Each number is 128 + 32 x the weight over its row's rms, rounded and kept within 0 to 255. Layers, rows and columns count from 0. The size above them is the row's rms in percent of the matrix's.

# layer 4 MLP down (transposed), 640x320, rms 0.0833, rows 425-441, columns 256-319
size [105 103  96  97  79 101 100 103 101  99 105 105  92 102 107 108 103]
[[141 152  93 139 140 118 147 141 110 170  88 159 159 130 119  98  86  83  80  96 165  94 143 103  71 168  99 128 114 139 147 105 112 124 161 185  79 188 144 127 160 165 130 146 139 156 133 154 192 143  94  81 156 147 188 105  93 106  72 144 143 168 169  64]
 [108 100 149  65  61 124 157 144 201  84 135 137 138 182 141 172 120 161 165 118 116 157 145 139 142 108  63  76 129 180 118 157 109 117 156 114 162  98  90 145 119 155 106 114 127 156  93 121 105 115 152 168  94 144 114 123 118 192 131  48  87 125 136 116]
 [130 148 179 139  98 105  75 115 112 104 126 132 111  95 102 125 161  85 126 102 144  64  72 140 122  97 107  74 121 145 152 162 125  95 149 130 164 142 127 156 184 147 145  94 110 125 172 100 164  75 123 150 116 134 153  97 114  97 152 147 147 143 166 170]
 [140  91 144 135 121 103  47 148 136 113 104 128 127 111 172 110 156 117 145 125 164 142 163 156 139 120 114  84 155  63 171 152 127 156 117 154 143 144  91 183 117 137 143 105  82 144 179 124 116 116  73 184  78 120 153 121 204 123 132 114  90  97 123 160]
 [159 131 118  47 153 185 191  73 132 145 126 139 125 160 124  92 156 162 157 121 115 148 127 187 126 132 204 139 173 199 101 149 123 142 170 108 210 149 113 112 124 154 175  88 118 104 113 127  88 130 107 102 129  94  96 139 160 103 210 137  96  96 117 128]
 [137 118 154 111 180  97 126  83 101 189  53 143 109  49 131 111 154 130 118 100 102 105 110  94 128 104 136 104 155 156 120 161 155 142 111 146 102 160 147 158 110  92 133 167 129  91 103 124  56  98 146 172 164 149 168 124 172 119 103 116 153  92 149  74]
 [ 75 119  90 102 125 114 117 144  94 171 132 175  94 104 139 141 146 106 159 142 130 186  80 132 118 170  86 114 133 101 117 160 144 154 135 133 101 184  76 121 188 174 154 167 134 142 102 132 131 140 125 151 136 164 174 114  88 100 123 146  74  68  54 160]
 [163  96 136 115 108 114 152 115 151 105 115  86 131 113 131 150 144 137  87 184  94 156  98 148 116  45 113 138  80 153 143 148 130 110 149 116  96 128 130 138 144 109 112 113  68 162 145  78 122 133 111 129 119  92 142 137 194 141 117  95 141 115 149  40]
 [146 141  86 105 151 105 162 105 141 143 209  98 166 147 135  86  79 179  97  84 173  99 101  83  87 168 115 103 136 166  75 128 150 236 119 102 108 167 107 105 102 113 155 136 130 181 106 135 165 159 127 133  65  84 142 140 138 109 135 125  75 163 134  74]
 [ 71  71 153 181 129 113  74 110 187 102 151 140 189 139 135 159 173 136  95 163  69 110 111 201  94 131 128 131 110 133 136  98 109 110  99  62 125  98  89 119 113 116  99 166 143  76 154 114 156 142 158  58 117  89  90 104 150  76 126 173  87 170 131 116]
 [114 109 165 117 105 124 157 126 103 106 172 130 127 142 104 144 120  91 133 127  57 206 117 141 179 116 106 115 159 112 129 221 109 134 118 140  97 170 218 144  90 123 121 151 129  81 101 191 159 132  76 117 133  51  87 148 166 157 152 160 122 107 154 128]
 [154 202  74 197 146 155 184 136 119 116 116 158 213 133 185 146 117 147 114 113 139 117 134 168 108 116 154 148 140 160 109  87  97 114 161 149  68 104  97 101 114 131 169 120 148 118  98 167 120 148  98 166 134 183 171 174 119 134 117 105  93 135 113 107]
 [ 86  91 109 104 149 137 150 134 120 126  89 127  67 161  93 110 153 129  73 120 125  71  96 178 109 172 134 121 115 123 160 169 130 116 133 122 112 114 145  73 124 146 184 120 150 150  99 145 126 151 126 195 172 125 169  75 125 116 149 110 161 133 141 154]
 [129  99  64 128  58  90 161 113 155 104 105 116 126 163  95 140 140 147 131 181 111 125 112 131 133 115  60 128 134 175  80 171 171 131 122 108 125 113 166 163 168  95  43 133 155 129 121 183 136  51 119  69 173 134 100 147 124 120  59 144  65 135 150  93]
 [180  76 137  85 172 167 138 122  87 139 140 149 115 103 136 124 157 171 154 102 124 106 133 103 125 131 165 167 134 189 117 152 106 150 171 114 159 119 144 100 166 115 115 133 155 133 123 169 157 165 158 150 123 141 100 147 147 106 147 115  94 169 203 143]
 [ 69 115 123 128 182 145 145 125 166 149 148 154 125  95 172 150 120 200 128  66  99 196 114 108 102 150 119 121 122 162 141  76 139 188 125 123 133  77 105 135 183 147 171 106 149 137 128 114  43 140  59 156 151 123 126 116 145 151  64 157 133 179 101 173]
 [127 100 143 142 106  66  74 170 154  93 108 158  73 144 118  85 162 101 194 175 115  46 146 121 141 127 179 135 133 113 167 176 136  78  87  63 140  95 126 114 100 133 156 145 113  80 149 162 122 129 150 140 123  96 118 132 126  85 205 146 108 124 176 151]]
# layer 4 MLP gate, 640x320, rms 0.0982, rows 426-441, columns 256-319
size [101  94  98  88 105 107 103 105 100 107 103  97  99 105 113 102]
[[145  85 105 153 154 155  35 189  65 105  82 132  85  90  98  74 132 127 127  94  82 154 103 166 119 117 163 123 155 127 191 138 146 167 120 148 107 149 187  73  99  96 150 132 169  86 143 162 146  95  86 109 145 122 160 114 110 137 105 130 189 146 129  88]
 [169 154 133 161 139 153 114 108 146  64 102 157 132 143 173 105 112  91 103  87 120 100 157  87 130  96 126 129  76 113 124 110 127 167  69 193 107 155  97 169 135  97 103 122 104 128  88 178 111 131 133 139 121 196 152 107 164  89 102  91 165 163 126 124]
 [ 67 157 116 146 118  64  93 103 111 141 107  96 163 113 118 120 188 169 119 151 159 123 144 130 146 119  79 128  92 119  74 141 134 192 111 103 149 162 121 159 139 116 120 139 159 169 107 130 170 210 117 107 179 122 108 141 122 126 100 154 139 132  89 142]
 [132 102  70 112 112  95 148 146 149 110 171 174 139 122  80 121 138 131 106 163 153 131 110 165 186 128 134 130 153 158 124 117 133  38 145 184 132 134 147 139 132 131 187 155 165 105 203 169 124 177  97 124 152 166 186 148 145 136 147  99 112 176 149 138]
 [110 125 120  99 128 129 125 138  81 105 108 124  68 168 152  62 122  99 106 163 104  72  85 182 149 137 141 179 106 110  90  89 177 191 125 179 118  71 112 102 125 104  92 126 104 105 103 155 104 106 128  71 147 163 116 117 184 111  74 133 118  91 140 125]
 [ 75 104 143 226 147 116 115 164 165 121 156  82  89 148  99 146  95 127 160 186 103 125  79 132  89  88  86 106 182 149 109 123 176 123 144 131 114 129  96 100 164 147 151 122  93 113 109  83 144 106 142 152 125 100 147 125 108 146 158 180 109 126 114 147]
 [155 110 114 154 105 103 133 168  80  68 135 129 118  78  98  87  79 134 132 142  60 125 145 118 120 114 152 119 127 143 122 126 150  99  85 185 124 140  94 180  97 122 167 146 141 124 142 163 148 144 132 112 144 112 146 146 115 216 173  72 121 129 131 163]
 [116  60 127 107 142 115 138 116 116  96 137 127  75 145 110 146  97 193  59 140 138 100  95  82  67  98 108 128  82 122 141 214 122 117 151  92 115 123  82 201 158 127 162 184 152 117 104 126 115 105  51 132 138 168 145 119 113 180  98  74  96 144  91 118]
 [121 105 107 158  64 153  87 141  82  80 108 106 102 129 182 149  79 140 112 152 144 145 106  80 133 120 176  78 104 168 109  74 141  60 153 105 123 110 113 167 108 141 166 106  83 142 131 135  58 205  86  85 125 160 136 145 100  77 120 144 153 101 168 191]
 [116 130 189  55 138 158  95 105 145 173 117 114 138 130 101 150 176 116  88  78 101 105 139 121 110 122 135 142 107  92 108 109 172 101 177 112 124 168 115 115 140 136 131 140 128 120 181 130 163 119 133 113 145 173 117 160  59 136 102 132 165 111  78 137]
 [143 106 127 147 140  88  78 119 163 125 148 150 126 133 155 167 155 136 141 139 109  85 158 173 147 112 172  80 111 112 116 117 101 109 117  87 144 154  91  57  92 100 166  46 124 122  74 107 152  94 103 130 107 183 122 113 167  94 121 127 124 155 153 106]
 [115 220 147 169 162 148 153 150 124 127 103 105 120 142 113 152 110 148 166 134 162 142 139 152 113 150 131 206 152 112 104 117  96 110 134 136 149  79 117 151 163 150 141 152 108 163  90 107 107 211 120 141 129 146 128 113 117 156  97 174 164 108 111  98]
 [147  52 179 102 124  96  94 123 129 113 143 151 111 117  71 124  61 101 188 140 119 145 100 113 128  94 102 177 176 184 101 135  97 141 124  86 142 153 145 139 100 113 137  84 167 174 167 134 143 102 115  67 117 173 100 141 153 186 123  83  94  53  95 149]
 [114 128  97 125 128 138 121 164  87  58 100 119  73 151 110  72  87 139 115 143 105  46  83  90 189  62 186 134 130 140 125 163  47 217 112  54 181 120  73 109 110 152 108 146 110  63 143 160 155  85 107 147 146  74  66 140  82 139 132 143 146 120 143 117]
 [129 139 162 106 174 143 143 101 137 174 141 121  80  97 119 134 145  72 136 123 125 173 171 203 148 167 134 138 131 153 134 139 122 100 161 120 181 133  38 148 156 109 137 159  98 115 184 105 158 188 151 124  92 122 155 145 143 115 167 156 122  95 165  86]
 [153 139 117 117 186 167  74 107  90 139 160 120  90 159  98 119 173 132 141 177 188 102 113 180 129 130 113 149  71  40 140 145 119  68  98 100 135 143  97 131 149 116 103 130 130 190 136 112 152 166 118 140 173 136  65 131 131  97 122 171 115 111  98 166]]
# layer 4 MLP up, 640x320, rms 0.0933, rows 426-441, columns 256-319
size [104 106 100  93 106 102 101  99 103  97 105  91 103 102 105 102]
[[125 151 123 103 133 185 137 115 167 160 111 114 144 194 117 167  91 168 124  56 101 175 149 143 180 107  77 105 124 159  93 140 128 141 129 143 144 101  96 154 202 122 124 158 158 166 157 127  96 120 144 120 124 159 114 101 151 154 129  70  82 108 191 163]
 [125 133 124 118 138 131 121 122 120 143  68 107 123 114 133 173 136 123 111 142 113 147 119 119 151 130 106 110 126 162 134 161 119 111 119 109 153 197  97 153 133  88 132  68 159  89 128 133  77 166 171 136 121 150  66  83  97 163 188 162  68 101 103 167]
 [195 109 152 105  71 190  86 162 141 138 104  82 140 119 180 122 209 142 117 133 121 175 140 148 141 139 133 113 201 126 102 140  88 141 115 154 204 126 138 107  91  75 131  66 113 143  81 139 139 150 111 107  75 130 133  92 171 164 128  73 145 179 124 109]
 [134  83  87 111  53 126 144 140 146 131 182 184 110 117 105  83 144 153 144 157 151 120 101 112 168 108 147 118 148 158 120 110 104 110 129 144 157 181 100 131 137 183 183 142 191 141 161 123 106 195 134 159 131 121  86 136 155 152 118  78 150 149 155 153]
 [141  78  93  57 161  51 102  79 112 184  82 135 159 128 145  92 156 149 152  98 104  74  85 114 151 105  83 141 105 148  51 140 129 128 111 146 134 136 106 140 151 107  70 157 119  52 114  87 104 137 184 149 134 182 140 176 158 147  68 139 107  85 149  98]
 [135  85 112 113 169 119 122 154 136 135  87 150 133 170 144 123 161 107 111  36 175 150  64 208  94 119 106  63 114 183 135 138 173 131 166  35 185 117  88 144 162  97 100 131  84 138 138 143 128 108 120 129  86 136 124  81 150 123  82 182 125 138  57 139]
 [147 111 136 125 121 124 123 109  89  87  68 145 131 153 156 151  97  83 116 205  96 163 146 148 156 126 159 132  81 190  72 218 170 122 126 124 130 158 125 136 160  70 147 127 137  84 139  92 137 151 118 111 114 141  90  79 144 118 109  91  74 118 105  89]
 [189 144 121 140 153 115 141  65 133 116 170  94 121 121  90  80 147 173  94 118 119  86 157 148  82 210 139 145 117 133 164 160 105 183  97 144 146 149 122  81 110  92 141 126 121 202 105 130 177 133 128 174  36  86 154 143 133 124 144 153 121 156  69  91]
 [140 115 153 138 149 126 149 141 151 199 175 118 187 124 116 163 113 166  89 135  96 143  96 179  73 147 134 128 169 147 204 177 102  92 155 110 163 130  98 110 135 139 134 101 173 135 122 103 149 163 166 113 117 103 101  74 113  63 113 137 127 124 105  98]
 [169  74 149 128 146 147 138 160 164 117 112  92 128 130 101 105 166 108 113 129 116 115 135  97 165  94  83 156 124  94 142 149 107  68 133 177 174 135 121 181  84 160 123 132 127 129 153 207 144 172 104 114 194 136 169 139 115 219 106 131 157  97 122 134]
 [124 144 154 119 139 104 131  89 114 117 126 130 167 129 123 108 131  95 100  76 147 143  90 144  57 109 137 201 157 100 191 111 137 131 102 109  77 144 123  48 151 125 148 136 166 201  75  73 178 150 130 177  78 110 142  95 146 127 122 132 160  37 106 112]
 [127  54 102  85 133 118 104 162 163 148  94 106 154 103 163 163  88 177 128  95 136 136  94 132  92  67 111 129 176  94 129 147 139 140  78 107 100 156 166 156 126 112 195 152 195  76 125  95 153 151 104 135  42  71  89 103 101 101  31 130 134  60 126 124]
 [147  69 145  95 120 100 116 121 118 139 101  78 140 158 106 124 125 202 136 179  55  89  75 113 113 120 158  85 177 100  79 108 133 137 153 148 142  82 177 158  77 129  40  51 196 132 167 133 128 122 104 112 140 137 152 102 111 157 106 122 122  94 157 137]
 [153 101 119 197 134 111 120 121  77 100 113 143 114 155 148  94 143 191 137 121 104 142 126 127 126  82 157 121 115  65 129 167 126 147 137  99 106 160  88 133 209  64  65  84 126 148 109 155 146 127  98 142 152 107 142 128 164 125 131 123 146 113 168 111]
 [ 82 100 130  99 164 137 119 109 143  97 193 159 130 125 158 133 132 142 114 161 104 120 134 175  84 117 151 122  94 121  91  89 131 174 179 118 156 108  87 124 207 202 106 178 132 150 144  83 118 133 154 163 166  77 126 139 145 117 150 101 139 185 113 161]
 [ 94  99 162  99  70  41  29 108 148 115 113 117 108 159 174  67 122 118 122 158 155  70  88 157  96  79 178  97 128 127 109 118 148 147 135  89 108 110 130  78 131 208 101 223 116 148 101 146 112  87 105 145  93  73  66  98 109 154 122 164 124 146 172 153]]